{"num_hidden_layers": 15, "hidden_size": 64, "num_attention_heads": 2, "num_key_value_heads": 2, "head_dim": 32, "intermediate_size": 192, "vocab_size": 2961, "hidden_act": "swiglu", "norm": "rmsnorm", "norm_place": "mix", "norm_eps": 1e-05, "positions": "rope", "rope_theta": 10000.0, "rope_fraction": 0.5, "qk_norm": true, "attn_scale": 0.264, "bias": "none", "tie_word_embeddings": "early", "parallel_block": false, "extras": ["some layers without attention", "local attention windows", "normalized values", "value embeddings", "hashed n-gram embeddings", "a smear gate", "capped logits"], "init": "normal", "init_std_qkv": 0.0656, "init_std_o": 0.0, "init_std_up": 0.0656, "init_std_down": 0.0, "optimizer": "adamw", "learning_rate": 0.0026, "beta1": 0.9, "beta2": 0.98, "weight_decay": 0.053, "lr_head": 0.018, "max_grad_norm": 0.5, "warmup_steps": 244, "schedule": "wsd", "decay_fraction": 0.467, "decay_shape": "linear", "final_lr_fraction": 0.1, "batch_tokens": 16384, "max_seq_len": 512, "doc_mask": true, "train_tokens": 115700000, "max_steps": 7062, "dataset": "wikipedia_en"}
Each number is 128 + 24 x the weight over its row's rms, rounded and kept within 0 to 255. Layers, rows and columns count from 0. Numbers have three digits each. The size before them is the row's rms in percent of the matrix's.

# layer 11 MLP down, 64x192, rms 0.157, rows 0-63, columns 144-191
095:158132085155141191121171116134097127087120123133149127154134124140113088137117160135150116123158128108096129113168118126145104149149082153167138
109:129149112104135147153183150113108160151107134129103152108125132168124138104099121144170145137127128113187131154153122149127119131106128097168133
093:118116132138121115123149107181137107098170148145124172098120126123089151140135151148163136146123154145154039122125131113152118119131148130137104
082:138150163121126137130144118111137152116169130102111140146159111107118107147116127142088097093094098151114145155155120131082131170150095130115118
102:135123043051141139140133133122083121138111142159151140096126139124119182136146140112136104122083129152145155099096127129120112124174141096128117
099:155151132136157131109160125136125142094128114106109116106157135147100117145109159138128135100150098150111137083089079141156161118093165126169117
095:131167124107156156116114123111142125118109140098162139129146132141168132120111155117108102123131117141140098109102166134140150109133123163104111
094:120125090131087118121137169149131134097119113130092110164134122101122140092125132118078146146140134150131121162103137125139174151136174143143101
084:110101121109117122139104070093138099128110147092155088170105134085128151139161111127147093146095163103149093174138146148114095149121124171155109
098:151066146163127086131125106112167132109144153107159089109096137135157113134079092134130111102084137119084145088088123167163119126102166147155123
096:130120119139149158156103137153091134119158146126111136113145119135083170127084131121112164132113101139111154114163142148181085151136107104090104
102:168132133099105164072169116146129116143109098121143167170113138163150114132099102105136133150155131126098138098141143156122106158149101146111123
094:098138166140162110114107176111088082152143138145087160134125118131177167113138194138140152103165154110131148161145103141116123127170093124143128
096:086153102133141125142165115116111123137136150090136129122157153109144141157167104113120135140170123162162159111140149110113149144129098079081120
103:141125180137134127147114098148124141099131149094140139112145124105110133136162166163155117057083150122095147147123115106114120141135148169119114
100:092123138118078138137104107114102150130115141155104143155147139121081130162135153129112190168144127124130095122158168142089164146138136146141144
091:118100169127167156134103127139115156113161156085174144138133108135154115139136203151137173125135127146133127140130094111127145158106131134149091
101:124187082119112105126161149158152110133155076079089101133154109144143134139095140126113142161090101118115120139134141161118136107108102090123102
095:142156134109129139090067182094151113129142129134121116113125121095081121088122115138124160119157116140126161187188124149142171142104154119141172
103:149164142167159132147123130138119167122151121135101143113137150108088150132155145145145116118132109117153127105141141090114099162115091123131116
097:166129092138149126169104174103114109125081083148186151132109084081128079086134132155075137113123116114152150105080105171148083138145148105140118
095:084159150120089107084178136152123130126127116115116082136114125124112142069154116047121141092104155101133119137145122106140164088085110120103110
093:107133110180102109145167163105135126145132095148127133093117100072095167096121123112122100103099123127125107137141169127111146102138110110126168
101:128123145143176112146115143103109107077127137120123140138129161108127135084154122146146175122126124101122117094130097155129109144125154106095099
095:145102177131114093149155145136138127145150124115154133152109117093115137068165102108138113112128110161116168143149081109138148116159142139128096
091:142129164127137132116177107143118141107088138120164109118165142103151119113121132105113084181115099131168134110175140155158141128150093129144131
105:145102140125100113169146120126151140126142115135159128129148161123126109104132133116137135123148149150086152113111117105148128146101124102124126
083:154151114129147134167165133146124124115147139094123154117195137109119126159115145175140148076136144169132157137141131160179124079131155126144125
116:177098118113166137157134135118137173085143110140116167164134082129140081135115105143128148172147133163123131142146093146111101132097102128107087
094:118124087117117117133107082114098144107132108161137139168120161110125128112096170083084144142151133122134136191103093135165122158111191169108129
096:124125121153189108129126130104127108092139113093133153127120099117103155122157128138149123155136099125148130135153071080170164098164152101113076
103:095116148128162129111129141094133094148146143167131139118108172105095152168141101140099164118091089107148072136081114123147148133126110109161135
094:135117130159133077110149134161157118122164074110112120101153104096152145150121135096132155089131125139125159121142133113096186110113173112137127
113:127121130137091097165118158126129169130100158145171132124111186092091124131112091146150166168116143109113130130116115109125151098124156089127158
091:148107112117151147156157124092140115105112166141139121109142146160109121112089087217123140072106115130129134113077109118076150150113097122119149
085:092125143108123110122120116158159131133170124114134096133110158138118108117108141130095135118098123144114112124129142135122104141129118166175165
095:137109127113111132084120148069119120148138153146129110119143158119168126135164138099109124129130136080123121090101113140131134150101108104180093
099:104144121123084151086135141113114172129117127095132128171108175122106150115155180127083097130169118113122156135098136102125130127139123106090150
101:120156156144121129140108107149154122148128151126124147120101128089077110117165103093125118117100126111157139091135177097118164121160143119143115
100:191158158081108123133133123103133130124103146104143061119148157129157092095147140115094109143094096136095171152117135164140101168119087141134098
103:105119131128126124111123099086107143094113100183127157125083147129137154128090112074120131089163134152151069098128165162140135125153152109151130
101:134150104119109116141111129124169164128119130101151125095148124128097118121174130126111117115146113122141145134123135128099160106153129139135174
096:094097118178111121141116135168125101152160187183144155100140103115086137109099154148165083102153142136143124105140117120151152120162148126107154
097:133134152127162121132176122111124202120126114116120140153086099084162104114123106153148104167138119132131134127146134114127135137135118138139135
100:095103101167124136138114108138148119111123126172166158131129116134116125145159109128131095161126103119093098134125118086161113143137134177142149
094:110165150116120105154100128113113077128156121150103146154120132127134119120117129118142155156089151176131095145161129105150075089136135176135107
092:171154164120111138095125125165151101123099143144082116137156105133101095155162133102104101165165162133109147135174155150134107131124130183138131
095:153112133143150099148139139143137171112173133179170122128148101129138125105148140135133146115110133127104130072122096099155122095115137164122140
104:098153120165165130141138131106122130109112117093136094107157144084170117138126144137137168092118144109126128143100096143148142181076137112116109
090:170094164107142142150182109133151135131107140106164138084092135163075132117116133149109129124104116141096115131089117120114163176105112116119103
095:120112113145135174172157110115120144133061071120144160147121146132103126134157085153124131118107115157108150152141164146137109109101152188135101
100:152089131111139189141130163132093091120109097131117176133116128128125138113095126099129124121088135134133078123122139149130086086173153147094150
217:130160100104125155107145156112071113163096087114155114173158124156151135070101122122082127125136185154093123121109140148130144122104154128142095
097:140131139080122101072123102133124115140141159147146090130178078111088123133107125118121091136139142113131131114118147116133150127112120139132168
089:142158122092109081101162084110135131120111134105110125120104162091125105137124090168109114150089112091146079117135170126130147129083178114122134
098:157133128115132124152105116164118127164123107171145070143160073138110076091126101103126136154102155062134136130102131171164139116090122139172135
090:096110168080128172152117112137133166155103127158148109146081130097112157112103146112120128142143125120133118125103160122134103145134112155148116
092:062121148120106105134179166080111126151107142108165135122117136166121108164159105097142133128103108112148102124141114089088161091099100072116177
093:105167120148101161116118135132101091107178131135095180097126134110137148133102082114096108132126147093089131098121152151113145125150152138100152
106:128122101156174143126129095141117104091146133121125158125167162110160143079113165108135102156114145155106149119110097128166110179122170167123126
094:119151110145108109116144069102144148140150120138116081094152101153130105129141076110127143100169135116098138124147121091089147117113111155089130
101:151126131127154153136143175130120119097126118119129159123163165140133124128142104125159151126115155148107156164120121115117119123155096158120072
097:086111119121079077084136105106099114150124149139127128122107130146135147114111110128133125168118100111134121140058150137174118110154135167139140
097:155105133118127130121103090139131104159147116143108090105109141098123164139104123158133126120139117137147107103082122117106156129141104108122115